Part of a small language model's weights.
Architecture: LayerNorm before each block, tied embeddings.
Each number is 50 + 10 x the weight over its row's rms, rounded and kept within 0 to 99. Layers, rows and columns count from 0. The size before them is the row's rms in percent of the matrix's.

# up: layer 3 MLP up, 896x224, rms 0.281, rows 787-801, columns 112-223
# down: layer 3 MLP down (transposed), 896x224, rms 0.27, rows 787-800, columns 112-223
up787 112:51 45 54 36 44 46 51 56 45 47 57 47 40 65 36 47 56 40 50 48 65 51 62 30 56 51 41 36 72 29 57 44 38 67 42 58 48 51 40 38 62 50 41 32 46 49 61 55 49 43 62 44 44 38 48 47 46 50 62 40 60 46 53 66 40 55 41 35 53 35 52 42 53 52 54 37 62 24 56 61 48 56 33 62 48 45 59 48 42 34 42 57 36 55 62 69 68 52 43 45 51 46 75 56 19 37 68 60 37 41 50 53
down787 120:35 53 55 60 58 57 33 60 46 56 65 41 45 59 43 59 56 53 46 48 55 43 61 51 53 52 50 48 54 43 59 42 46 64 53 59 68 59 51 37 68 67 43 61 65 71 47 47 44 38 64 42 35 33 61 40 44 40 63 54 55 31 41 65 55 37 51 25 49 50 46 45 57 71 61 31 44 49 49 58 54 52 48 47 61 50 55 55 38 60 48 58 33 59 53 54 52 59 58 44 45 50 54 66 22 60 43 58 43 57 58 48
up788 096:49 56 61 60 29 52 47 46 33 48 46 56 59 49 60 56 55 47 62 32 50 44 34 51 47 45 49 44 50 46 50 48 57 24 53 45 71 39 37 64 40 45 61 45 56 54 55 60 45 48 67 54 43 67 60 62 53 38 47 43 61 58 48 47 64 53 75 49 56 50 61 48 36 48 67 37 51 24 39 50 46 48 44 68 49 42 71 43 58 31 58 59 51 48 39 59 58 36 45 44 39 43 47 47 42 30 39 48 39 54 73 60
down788 099:47 56 68 51 42 45 55 35 45 48 54 48 49 53 55 60 57 57 46 30 34 46 47 45 41 59 39 49 58 57 66 49 47 50 43 35 63 47 42 53 37 44 55 43 55 34 66 35 47 63 60 46 45 51 52 61 51 27 40 46 58 58 54 45 38 54 61 42 42 69 67 51 43 73 52 35 36 30 60 43 41 58 52 53 57 48 68 58 73 35 37 44 67 50 45 68 57 59 57 45 41 50 54 53 51 35 33 34 49 46 62 63
up789 119:54 62 59 37 51 45 45 31 57 49 48 68 47 55 47 68 67 45 64 55 57 69 54 51 44 50 45 42 41 38 53 46 48 39 52 57 33 63 57 42 54 48 20 58 65 44 51 62 64 43 54 48 61 47 37 65 44 27 34 57 52 52 63 70 58 35 60 55 46 32 46 53 42 50 50 62 45 24 54 57 54 49 54 31 58 50 54 62 47 57 42 50 61 51 56 58 31 45 54 52 57 45 33 38 56 47 43 55 54 47 52 59
down789 107:75 66 48 44 45 39 47 50 40 49 51 50 45 59 56 54 58 47 52 51 61 63 53 54 36 46 36 42 38 51 59 38 49 42 56 50 40 74 36 43 41 51 36 54 32 46 55 70 61 32 53 56 62 33 31 49 49 43 38 61 70 36 60 57 45 35 52 55 47 35 40 62 36 47 39 44 48 30 45 60 53 47 66 42 52 57 57 55 46 58 32 42 59 39 49 68 36 48 75 54 53 36 36 42 73 36 43 56 56 53 59 49
up790 112:40 73 49 46 50 52 37 44 71 52 52 53 61 46 46 53 49 31 47 43 52 43 56 64 46 43 52 61 57 58 54 54 43 38 46 35 50 57 44 53 60 65 28 67 52 53 43 47 70 61 48 48 56 58 49 57 43 47 37 51 49 55 60 60 49 40 64 64 32 49 48 44 42 43 58 64 62 41 38 68 28 56 55 48 58 51 56 50 39 64 40 41 45 51 59 61 46 68 40 39 63 40 34 47 55 69 39 62 67 46 22 64
down790 092:50 52 57 58 54 47 41 53 47 62 57 47 57 44 36 46 45 44 47 30 37 50 52 46 54 54 27 72 49 38 60 41 56 59 41 52 45 52 43 38 28 54 55 41 66 49 47 45 37 62 40 62 61 55 55 44 55 35 54 54 52 54 54 46 73 48 29 61 45 41 59 44 50 73 45 53 43 44 38 47 60 52 45 58 58 71 62 57 41 45 61 48 52 49 53 75 52 36 44 50 32 56 44 54 39 32 35 60 57 56 67 43
up791 101:52 36 36 55 53 41 48 51 54 57 64 43 28 64 56 69 41 39 40 66 53 49 58 71 45 49 55 41 62 45 38 44 56 46 45 58 45 52 44 52 36 48 68 52 42 57 39 36 34 46 54 61 66 51 48 49 38 43 52 38 49 40 34 50 59 32 60 61 62 46 49 52 53 67 47 43 57 50 67 51 53 46 44 52 47 46 56 56 60 41 46 57 49 51 47 53 53 61 59 50 54 46 51 65 50 41 58 63 54 79 38 55
down791 109:39 51 49 37 70 38 49 53 52 63 53 60 31 65 50 64 46 50 55 61 50 45 50 62 36 46 58 54 53 41 42 60 40 34 46 56 53 41 32 45 60 50 79 52 40 52 53 41 27 53 40 52 77 52 43 34 42 29 44 47 49 51 25 58 62 67 67 51 40 60 52 60 61 40 46 51 39 43 62 60 59 41 46 61 57 42 50 46 36 57 61 51 53 57 52 51 49 62 44 47 59 36 53 36 54 44 46 52 62 61 36 42
up792 094:64 57 68 61 52 51 53 43 61 58 49 67 51 53 63 43 43 56 40 70 58 60 48 55 64 39 50 58 57 67 40 43 56 59 61 37 48 54 62 53 48 39 51 40 48 55 50 52 51 46 45 54 56 45 82 50 65 53 76 40 46 35 51 52 36 46 66 50 49 58 46 38 47 57 64 43 59 58 48 48 53 44 58 43 59 57 54 38 34 71 53 49 39 60 37 43 64 47 63 51 46 51 48 45 59 40 50 59 41 32 46 50
down792 100:50 54 66 64 37 53 31 51 58 48 43 51 57 56 52 54 58 41 61 69 41 66 34 47 45 42 60 56 40 61 40 56 47 52 57 44 59 58 40 50 50 54 51 46 55 62 32 58 54 55 50 58 39 53 60 41 58 62 61 55 38 65 35 55 51 34 77 40 43 46 51 55 67 37 56 34 62 38 60 47 64 36 63 35 55 52 52 39 42 51 59 38 31 54 32 31 67 37 62 61 39 51 38 42 65 47 40 43 51 48 42 60
up793 102:54 49 52 64 51 56 54 38 57 46 40 43 63 58 34 51 54 49 32 53 25 59 70 57 49 61 67 44 56 47 54 46 50 60 39 58 74 55 45 55 55 50 48 56 34 55 56 41 58 22 49 53 38 58 41 60 53 56 52 43 43 43 72 51 58 38 42 54 59 38 41 66 42 71 58 45 54 57 55 55 41 41 52 40 66 45 65 51 44 30 57 43 67 54 53 68 46 42 39 52 46 34 49 50 51 39 42 68 50 39 43 54
down793 109:52 47 63 64 52 65 34 61 40 67 28 61 48 42 57 53 63 51 57 40 40 49 60 49 41 48 39 60 49 61 65 51 49 56 44 52 38 54 55 43 56 52 49 57 60 35 54 46 55 40 42 38 70 51 49 43 40 54 51 46 57 47 52 56 57 45 31 38 57 45 48 40 37 57 47 47 58 40 55 61 57 61 52 51 33 51 44 35 51 49 47 36 45 47 44 73 46 55 63 36 46 58 66 52 52 60 52 38 59 49 53 43
up794 108:47 51 48 49 24 55 39 40 50 47 49 57 54 51 50 42 76 41 41 31 54 55 43 53 59 51 47 46 47 43 47 56 68 49 40 45 57 58 46 46 76 50 81 47 59 43 54 34 51 42 56 48 67 62 49 54 42 34 55 35 53 52 47 48 40 57 46 49 63 59 26 56 36 67 43 60 48 47 47 63 64 40 55 51 42 45 48 65 64 47 55 65 43 40 18 59 48 42 59 49 55 48 43 67 44 47 57 52 78 49 67 40
down794 115:47 57 56 46 33 41 64 44 45 51 49 66 41 34 50 63 52 35 24 33 75 56 48 50 59 37 46 45 50 53 56 40 55 51 64 47 53 57 34 42 66 42 59 46 39 49 60 35 49 22 58 40 54 47 42 42 51 35 45 36 56 51 51 43 41 67 57 43 54 49 46 54 40 62 60 54 46 26 62 60 41 46 50 36 46 40 30 48 42 41 37 38 41 54 40 44 56 40 48 52 40 45 36 46 36 58 60 71 60 54 66 50
up795 097:41 47 63 63 47 62 42 53 48 47 58 42 58 50 47 43 51 47 55 46 56 51 52 60 58 46 59 52 57 58 47 72 69 64 45 48 56 62 66 57 36 52 26 65 63 44 57 41 53 41 49 42 35 50 49 57 68 47 34 56 49 49 56 33 49 60 47 59 50 57 39 46 54 38 37 44 54 34 48 46 45 57 56 57 33 59 50 47 54 61 77 56 52 58 57 44 56 48 50 57 33 29 37 61 52 61 57 58 44 58 39 31
down795 107:50 51 40 74 60 63 56 66 46 31 72 48 59 47 59 35 59 29 49 45 59 46 30 57 43 48 67 44 55 58 50 28 52 46 28 42 40 54 64 60 51 57 34 61 39 40 61 31 48 41 50 52 54 55 48 60 45 47 54 49 52 57 59 39 53 41 54 57 36 42 47 36 45 62 55 34 44 64 37 42 33 51 44 41 44 44 72 54 47 48 48 49 48 64 54 44 50 55 45 30 20 48 33 49 26 44 49 49 48 60 48 48
up796 108:47 52 47 47 55 44 55 50 37 30 37 47 47 49 40 49 45 54 52 43 61 24 29 46 51 30 39 51 67 50 54 50 58 60 52 43 50 65 38 54 39 55 47 55 38 44 39 50 57 50 56 55 39 51 33 58 38 46 50 58 50 40 53 47 53 38 56 48 52 58 48 60 37 30 55 48 48 45 59 56 62 45 42 48 33 63 40 42 45 65 51 53 55 37 43 59 50 53 57 41 48 47 44 64 69 44 48 47 56 56 66 61
down796 089:48 61 31 47 52 59 55 58 49 48 51 49 44 38 46 49 45 51 42 50 47 59 47 45 44 53 51 33 46 61 54 54 39 57 40 58 56 51 48 54 47 47 34 54 68 59 55 64 47 56 63 46 26 42 52 59 47 51 43 57 52 40 41 55 44 44 45 41 59 48 61 36 66 78 38 74 48 59 51 58 48 64 44 32 66 35 51 64 47 27 56 56 54 69 49 39 29 44 40 57 63 32 50 38 37 40 54 48 31 56 42 55
up797 098:49 65 41 48 49 32 49 43 42 59 52 63 47 48 69 56 55 41 44 52 56 64 39 50 41 55 61 54 33 49 60 58 39 55 58 46 41 55 45 53 47 44 43 63 51 53 54 59 44 43 70 38 38 53 43 43 57 49 48 57 44 28 67 41 52 44 45 60 50 45 59 36 49 38 65 41 38 54 57 43 65 34 44 56 36 43 55 57 61 56 50 53 44 45 46 49 43 49 58 50 59 58 59 53 37 42 31 42 49 44 54 49
down797 102:46 57 27 47 50 50 47 48 54 62 47 65 43 50 54 50 64 49 55 42 53 54 39 48 48 54 56 33 56 51 52 27 57 63 49 39 48 56 59 55 17 46 50 59 60 50 51 54 50 51 58 44 45 38 61 53 35 57 46 67 47 50 61 44 65 42 46 61 37 41 71 41 40 32 51 60 46 63 33 53 62 56 35 55 45 40 54 54 57 54 66 70 49 51 37 58 43 66 68 66 47 50 66 45 42 54 32 54 54 49 48 47
up798 111:62 41 50 59 54 59 50 41 56 48 39 59 47 41 60 49 40 44 44 46 41 62 68 46 40 52 53 45 59 57 70 53 51 42 71 38 48 64 51 53 39 29 70 48 61 59 40 42 50 43 49 68 49 52 46 33 68 59 40 52 50 36 54 39 59 55 23 47 52 36 45 51 48 43 40 56 51 45 64 62 37 47 42 37 59 49 50 45 53 42 57 55 48 52 53 35 58 44 44 46 45 71 66 40 59 49 58 41 60 64 51 52
down798 103:56 45 39 51 57 68 54 44 54 28 47 45 40 38 57 48 48 45 48 33 57 53 47 42 37 55 54 47 55 52 54 45 53 25 53 62 44 43 46 49 53 48 71 48 47 57 61 56 58 44 53 69 56 50 47 43 60 42 54 61 62 51 57 51 60 47 49 59 42 41 52 37 37 35 26 55 45 38 57 58 52 34 30 48 57 56 46 52 54 36 39 55 46 58 37 40 54 36 50 49 51 60 58 35 70 41 47 49 61 35 59 66
up799 101:46 54 67 38 52 52 59 54 56 32 53 50 51 65 64 50 50 54 33 50 49 61 57 45 47 45 48 46 53 48 47 64 55 60 56 58 59 60 42 43 53 63 40 59 45 62 49 58 51 43 36 42 56 66 63 49 53 62 62 59 63 67 42 70 40 46 63 50 49 53 42 59 61 33 62 51 35 46 54 61 55 42 32 52 48 42 52 68 40 68 36 52 57 31 48 54 36 55 59 60 48 37 46 22 72 65 61 42 54 60 55 57
down799 102:38 60 55 43 45 61 57 56 41 59 42 49 54 56 51 53 52 39 54 26 59 49 66 50 47 44 33 59 59 69 64 48 44 57 33 44 53 56 31 59 33 43 42 53 31 40 57 53 39 53 33 55 68 40 56 45 35 38 63 46 50 47 54 44 67 36 56 44 40 54 47 64 61 52 69 64 52 51 29 79 61 38 49 36 51 46 35 61 58 47 52 49 52 51 56 56 48 54 44 41 26 59 67 37 43 54 40 50 32 53 38 52
up800 097:44 50 46 62 64 62 70 49 58 60 56 57 45 53 52 39 45 53 39 50 61 40 45 58 53 56 48 47 53 48 42 47 50 50 45 46 50 66 42 51 58 46 48 66 53 59 51 38 44 51 43 63 42 62 49 54 47 45 37 43 51 43 52 49 44 59 40 24 53 62 44 76 41 39 65 43 51 40 42 37 52 68 58 56 42 36 65 49 27 62 57 45 32 39 46 48 41 51 48 49 68 51 65 56 57 44 40 43 43 56 45 44
down800 090:41 52 54 57 53 54 46 45 54 55 63 42 63 52 55 49 44 44 50 45 49 38 43 47 32 58 48 56 47 57 37 28 59 58 46 42 44 39 67 43 48 58 61 44 34 39 52 43 66 43 45 60 40 48 54 29 48 36 53 54 56 54 52 59 42 39 31 60 60 57 43 48 53 59 44 60 47 59 51 57 48 51 62 47 57 41 59 61 42 61 39 43 44 52 37 50 68 48 64 58 53 48 51 54 63 50 46 30 63 50 62 60
up801 090:42 44 44 52 53 35 41 62 70 53 67 63 63 42 46 49 49 52 54 47 56 59 39 62 48 47 46 39 37 52 57 45 46 66 54 52 46 57 45 57 32 62 56 48 53 41 46 39 49 50 48 58 52 80 38 48 41 32 45 55 51 67 40 44 50 31 63 53 75 43 41 53 35 50 45 57 44 40 50 49 64 48 47 59 50 55 45 37 60 57 26 52 52 27 56 56 56 50 68 47 54 34 52 62 54 57 48 44 52 40 54 50